Weights of a small transformer language model.
Training: a variant of SOAP for these matrices, 357M tokens, 5443 steps.
Each number is 50 + 12 x the weight over the matrix's rms, rounded and kept within 0 to 99. Layers, rows and columns count from 0.

# o: layer 4 attention output (transposed), 192x192, rms 0.058, rows 14-31, columns 64-127
# v: layer 4 attention value, 192x192, rms 0.0487, rows 15-31, columns 64-127
# q: layer 4 attention query, 192x192, rms 0.046, rows 32-38, columns 64-127
# k: layer 4 attention key, 192x192, rms 0.0453, rows 32-38, columns 64-127
o14:31 67 63 36 56 50 32 57 55 54 49 53 61 52 46 61 43 45 41 51 53 55 52 56 47 38 64 66 41 45 65 46 37 50 56 58 57 48 47 45 43 71 78 51 64 31 72 52 54 48 57 66 61 45 63 41 40 56 43 65 61 45 59 56
v15:54 54 42 47 40 44 42 54 39 48 51 71 43 33 75 41 54 38 41 46 55 55 55 51 42 39 46 54 50 53 53 47 58 36 69 36 43 45 45 46 63 58 43 54 35 66 50 45 49 49 28 46 52 52 48 55 49 66 47 64 65 33 44 45
o15:47 57 62 56 61 48 62 43 60 42 57 27 55 22 60 41 73 66 81 46 54 44 52 63 64 75 33 45 74 44 42 47 39 50 29 57 56 53 44 57 34 26 64 59 58 53 36 50 50 48 50 48 42 57 45 53 43 49 57 53 55 61 50 48
v16:56 50 54 50 50 57 58 55 53 48 45 49 43 28 62 59 58 47 31 43 55 51 49 37 49 63 47 35 50 44 50 43 52 63 50 46 51 55 54 49 52 35 31 54 51 52 64 55 55 50 41 66 47 43 33 53 27 72 60 50 50 42 63 42
o16:34 54 48 56 66 40 47 59 36 41 86 33 65 69 53 36 50 42 62 39 46 63 46 71 59 49 47 48 55 49 72 34 56 42 73 55 51 57 39 50 37 49 38 38 51 50 60 54 54 54 46 47 45 71 59 58 58 38 43 59 55 63 29 56
v17:47 46 48 49 59 61 61 51 43 35 59 54 45 39 49 56 53 43 58 46 47 49 28 40 54 54 55 52 55 75 36 43 72 63 47 43 61 53 49 41 32 35 42 39 38 61 43 47 44 41 46 46 60 47 76 61 39 46 49 51 39 45 55 34
o17:46 52 52 48 49 42 62 52 64 72 33 38 48 59 51 29 59 62 28 51 41 32 41 52 70 33 60 36 49 34 49 40 54 48 64 55 21 26 52 31 60 46 51 57 72 63 35 59 28 64 54 50 33 53 26 41 75 39 57 48 48 42 35 74
v18:40 59 43 48 49 45 49 54 49 48 56 49 46 52 50 57 58 49 26 47 73 57 39 65 68 49 59 45 53 32 58 38 42 36 54 36 57 55 62 65 54 54 43 44 32 46 59 68 49 62 67 42 43 65 66 63 43 57 52 23 48 51 44 42
o18:49 52 42 49 51 66 45 40 43 37 47 43 41 40 57 27 50 61 47 51 38 46 62 53 33 49 59 46 34 62 53 63 41 55 72 52 42 55 32 60 54 32 51 48 63 34 43 50 45 59 35 67 48 34 51 29 54 54 58 52 53 67 61 48
v19:44 35 60 48 64 45 43 44 43 49 45 47 64 38 50 67 34 51 58 43 53 46 64 38 59 52 48 64 43 54 62 50 46 62 54 51 50 49 54 49 40 47 44 36 68 53 44 53 56 39 55 52 57 71 49 44 27 46 47 44 46 30 58 63
o19:39 49 47 56 65 62 40 36 61 45 57 64 53 65 52 45 45 50 40 53 39 55 56 59 32 31 41 54 57 42 41 43 57 44 48 53 30 44 37 65 70 60 61 74 46 42 50 32 47 58 36 39 66 34 37 71 76 50 53 72 61 51 40 50
v20:72 56 43 58 58 68 64 45 53 40 35 46 49 45 41 42 55 82 50 52 37 58 43 37 28 51 58 45 64 52 55 54 38 36 41 50 40 66 57 45 45 42 50 62 46 44 68 53 49 38 68 33 52 43 33 40 72 31 38 48 40 60 69 26
o20:44 50 67 36 47 13 57 43 56 30 74 34 52 47 50 67 33 14 57 34 57 48 56 49 70 37 64 57 47 39 43 38 68 56 51 41 43 43 46 59 54 36 53 58 69 56 50 63 70 49 41 58 64 64 67 38 31 60 48 61 51 42 39 63
v21:55 45 46 31 50 37 69 52 49 43 67 48 48 52 33 40 59 52 67 46 57 59 50 42 50 56 48 52 46 54 69 50 71 50 48 64 44 51 54 67 57 60 63 49 52 34 54 44 59 57 44 50 60 51 44 39 41 61 46 64 52 52 46 61
o21:27 61 71 57 46 66 62 49 57 58 33 52 59 50 55 71 38 60 44 46 36 41 31 61 71 33 69 67 26 45 39 42 46 68 59 51 60 70 53 54 35 61 62 48 47 57 33 37 55 69 49 55 55 49 66 53 59 35 28 43 50 56 49 45
v22:52 51 42 59 57 56 53 67 41 50 63 63 41 57 63 51 61 48 53 49 56 47 49 47 38 54 63 43 59 43 52 59 53 41 59 55 57 51 57 39 53 70 56 48 38 61 63 37 47 50 50 61 56 56 57 45 44 57 43 58 50 58 37 45
o22:47 56 46 24 31 50 36 40 60 50 51 42 66 62 47 31 33 47 50 45 36 50 55 54 82 55 33 60 59 62 48 52 52 48 52 37 48 52 27 50 47 29 43 39 67 55 57 46 48 52 61 61 49 51 37 68 59 44 43 44 35 55 67 54
v23:45 60 58 52 83 52 54 46 46 45 63 60 40 35 60 46 41 46 50 54 38 55 44 62 43 54 42 61 40 44 56 36 55 48 53 41 60 52 44 37 39 73 43 72 30 56 33 34 47 49 44 49 56 54 53 52 43 46 49 48 34 33 47 36
o23:61 48 55 63 45 45 44 57 67 58 51 57 58 51 44 70 60 67 36 46 49 45 52 46 55 45 52 50 61 53 36 42 48 31 30 50 57 63 42 47 50 18 48 59 90 45 48 58 42 46 69 50 44 41 42 46 48 43 55 55 35 58 30 47
v24:58 55 57 57 46 26 44 42 62 55 39 57 55 42 50 59 54 37 53 36 34 68 50 48 52 50 56 68 47 64 43 56 58 52 58 70 46 49 63 52 44 42 47 39 49 57 47 57 50 56 63 51 57 33 56 33 42 43 61 77 54 50 58 53
o24:50 52 54 45 55 66 55 41 49 58 36 74 36 48 44 67 25 61 38 52 60 33 74 52 58 45 58 36 32 45 67 51 35 50 44 47 55 39 53 51 33 56 58 52 57 52 44 46 65 54 49 53 40 59 42 84 49 45 51 34 62 59 63 64
v25:65 49 62 51 74 51 60 43 57 59 45 48 50 43 49 52 52 54 66 43 35 45 42 54 50 43 55 45 46 46 52 56 59 45 66 60 62 25 44 41 46 51 38 53 51 43 56 58 49 53 65 49 67 49 40 38 47 49 49 70 69 64 50 54
o25:41 69 52 55 63 45 42 62 53 24 39 61 65 57 46 63 46 38 32 52 64 60 54 50 45 63 48 53 57 57 55 64 57 57 36 54 60 64 58 56 48 34 68 40 43 66 57 59 52 55 47 64 33 63 69 40 46 28 42 57 24 36 50 54
v26:42 42 62 52 42 42 46 61 50 54 43 53 53 49 46 49 43 53 48 53 36 43 48 47 28 43 39 47 37 46 54 52 41 57 44 44 59 50 63 35 58 47 46 54 43 49 36 39 58 37 50 44 46 39 68 53 63 43 54 43 49 51 55 50
o26:79 51 47 58 31 67 42 38 27 58 39 65 33 49 25 49 39 60 48 47 80 55 53 39 63 66 74 55 46 62 60 64 39 43 52 53 46 53 34 40 65 59 56 57 42 42 64 42 54 57 51 34 58 49 54 49 33 40 56 55 37 43 34 61
v27:50 52 37 34 42 60 37 50 45 49 56 51 37 45 58 61 42 56 57 56 53 64 52 52 48 45 38 39 47 49 65 50 55 59 59 37 39 60 44 46 56 36 32 35 42 73 46 56 37 24 43 51 50 41 52 59 40 58 55 36 52 56 42 44
o27:44 65 46 66 41 39 66 61 57 35 70 53 52 60 38 33 73 58 36 41 54 39 41 64 40 44 45 52 45 41 48 43 58 37 49 52 55 33 51 42 64 60 61 47 61 41 49 49 57 62 45 37 37 53 40 33 46 36 54 56 39 43 55 57
v28:43 48 60 44 38 51 55 58 35 47 44 40 52 41 44 59 63 56 55 38 51 62 33 44 61 64 48 50 60 51 60 40 53 47 63 48 44 43 51 32 49 61 60 48 46 70 55 68 50 49 57 45 48 51 66 41 46 51 59 47 44 58 29 60
o28:52 45 43 68 56 45 59 48 59 41 41 32 51 63 58 20 61 50 44 54 49 41 71 48 39 48 50 47 45 34 39 39 58 49 58 39 40 53 67 72 68 44 31 51 53 44 49 35 54 46 52 63 31 44 38 65 61 41 51 33 56 50 51 48
v29:75 47 59 26 56 51 49 44 53 49 48 55 66 51 33 55 71 57 40 56 37 48 40 56 47 39 49 46 39 34 43 57 43 48 51 52 31 59 55 48 61 31 39 59 53 64 32 61 54 45 52 50 74 58 54 45 53 39 58 49 65 48 60 48
o29:42 46 38 55 55 83 32 50 63 50 58 58 53 27 63 52 47 55 53 49 77 58 56 67 50 47 42 50 59 64 54 42 56 44 48 68 45 48 64 65 30 44 56 51 46 47 68 43 46 64 46 43 35 43 50 34 42 43 39 49 52 59 37 42
v30:47 45 41 55 62 37 55 64 64 31 55 59 45 46 58 53 66 54 45 46 49 67 49 59 49 55 61 49 56 62 47 61 57 48 37 44 48 64 30 58 45 47 41 58 36 35 63 49 45 59 61 37 51 47 60 62 61 38 22 39 53 38 56 41
o30:47 43 64 44 44 50 48 43 55 65 52 41 47 52 50 50 50 54 54 47 68 56 43 18 43 49 23 33 43 44 52 48 56 40 46 43 65 38 62 43 59 43 52 67 54 68 40 64 47 32 44 86 48 50 29 53 32 56 52 42 40 65 57 28
v31:64 40 54 43 61 46 56 48 29 47 47 34 56 51 44 40 58 47 54 52 46 57 47 62 38 51 40 57 49 59 47 71 62 46 61 61 48 60 57 68 39 42 51 31 64 55 45 51 32 49 37 50 60 45 22 45 39 53 46 41 60 67 46 63
o31:21 56 49 61 56 48 29 41 69 60 51 51 78 40 37 47 44 79 60 48 37 48 64 48 38 39 50 50 52 51 55 41 46 61 59 55 33 70 48 40 47 50 50 43 39 58 48 42 45 59 41 58 59 69 52 44 61 40 44 47 38 30 35 43
q32:64 35 64 57 56 61 43 55 35 38 21 84 54 45 38 59 80 41 42 23 57 57 30 62 07 32 34 87 74 51 53 55 76 67 22 59 53 46 53 78 74 66 38 51 48 43 43 43 31 42 44 48 17 46 40 57 41 63 60 60 48 71 45 48
k32:54 50 38 55 57 43 54 50 37 64 41 67 48 40 36 77 63 51 57 39 44 44 37 41 38 55 43 56 35 59 40 47 56 62 30 53 43 56 41 17 63 53 54 57 34 47 60 47 55 55 49 40 36 63 44 38 62 48 64 68 47 64 39 35
q33:55 41 59 66 59 26 59 32 43 55 58 20 56 58 68 65 32 21 42 54 57 36 59 73 66 66 32 61 73 52 50 59 59 39 56 25 44 57 35 38 31 66 38 74 61 42 37 53 51 45 48 42 40 51 56 46 17 43 71 38 49 32 57 51
k33:43 38 45 46 54 65 50 51 30 60 46 41 47 65 59 57 62 43 45 27 67 47 36 58 20 51 45 61 64 42 59 60 69 59 53 54 71 61 48 50 78 36 31 63 46 45 68 62 17 39 63 35 37 44 34 56 41 37 51 52 41 62 60 64
q34:56 48 63 52 53 40 56 39 36 59 53 24 61 53 57 42 45 39 47 62 65 50 56 59 64 59 28 36 71 53 58 63 46 37 57 36 61 55 49 55 57 56 48 50 64 49 31 55 41 38 48 47 41 46 45 45 08 54 58 39 50 39 53 53
k34:40 35 57 42 47 59 41 50 47 52 52 49 47 45 59 51 44 48 34 41 59 53 50 43 13 48 49 63 44 56 66 46 57 61 53 44 64 50 41 35 48 41 38 64 42 60 57 50 30 41 61 41 46 62 36 46 60 42 47 56 59 53 52 51
q35:45 66 51 36 53 47 77 52 45 46 53 52 48 39 54 51 41 34 50 61 44 37 60 54 76 75 39 34 57 48 23 45 47 42 82 52 57 36 48 67 12 62 66 72 64 49 44 63 70 42 43 49 51 42 53 54 42 65 51 39 42 71 50 59
k35:54 37 49 47 54 50 40 41 42 54 53 35 56 50 60 39 56 58 60 55 41 46 60 59 73 51 69 46 52 35 69 48 51 42 76 54 45 42 64 82 46 52 36 59 62 46 33 62 59 29 38 59 55 29 50 61 30 35 48 32 49 51 54 68
q36:32 41 44 75 52 43 55 44 40 51 57 49 53 67 39 40 65 27 34 59 47 54 78 55 51 43 42 36 49 25 51 65 40 60 37 63 73 29 53 23 61 53 41 36 55 37 21 56 31 58 41 36 51 30 74 57 08 56 71 63 50 50 44 50
k36:48 40 59 57 53 59 43 50 50 34 62 52 53 51 50 47 49 46 36 63 44 44 53 48 50 38 52 47 50 54 61 58 46 27 83 50 61 46 48 49 34 54 46 72 39 54 43 69 53 47 50 59 38 52 56 49 38 58 28 36 50 51 49 54
q37:40 45 57 40 49 39 65 64 45 45 45 37 53 42 47 49 55 38 46 28 38 52 53 53 47 56 63 40 40 45 20 46 72 59 62 57 55 48 48 73 33 63 57 49 51 62 58 46 68 72 59 43 50 49 50 59 66 58 51 39 44 64 56 67
k37:52 58 66 62 51 45 43 44 54 37 80 52 42 58 61 48 57 54 57 55 49 35 63 42 76 49 62 51 48 59 46 52 33 45 45 44 60 36 48 41 63 41 57 35 58 47 39 47 35 57 42 59 60 68 55 50 44 56 61 52 53 64 42 48
q38:46 61 69 63 55 43 39 41 61 57 65 32 46 65 59 31 65 39 60 34 50 51 48 47 63 41 53 37 40 34 53 58 28 43 36 42 69 50 51 50 59 51 45 40 72 50 20 49 27 63 34 49 58 34 54 64 00 83 59 44 40 49 53 53
k38:48 37 43 65 20 58 38 38 46 60 50 44 51 39 44 62 33 56 58 58 58 34 54 72 39 56 45 43 57 73 50 52 51 77 58 80 55 62 31 43 53 44 27 49 33 45 64 44 43 52 41 46 52 58 49 21 51 46 55 66 61 49 63 27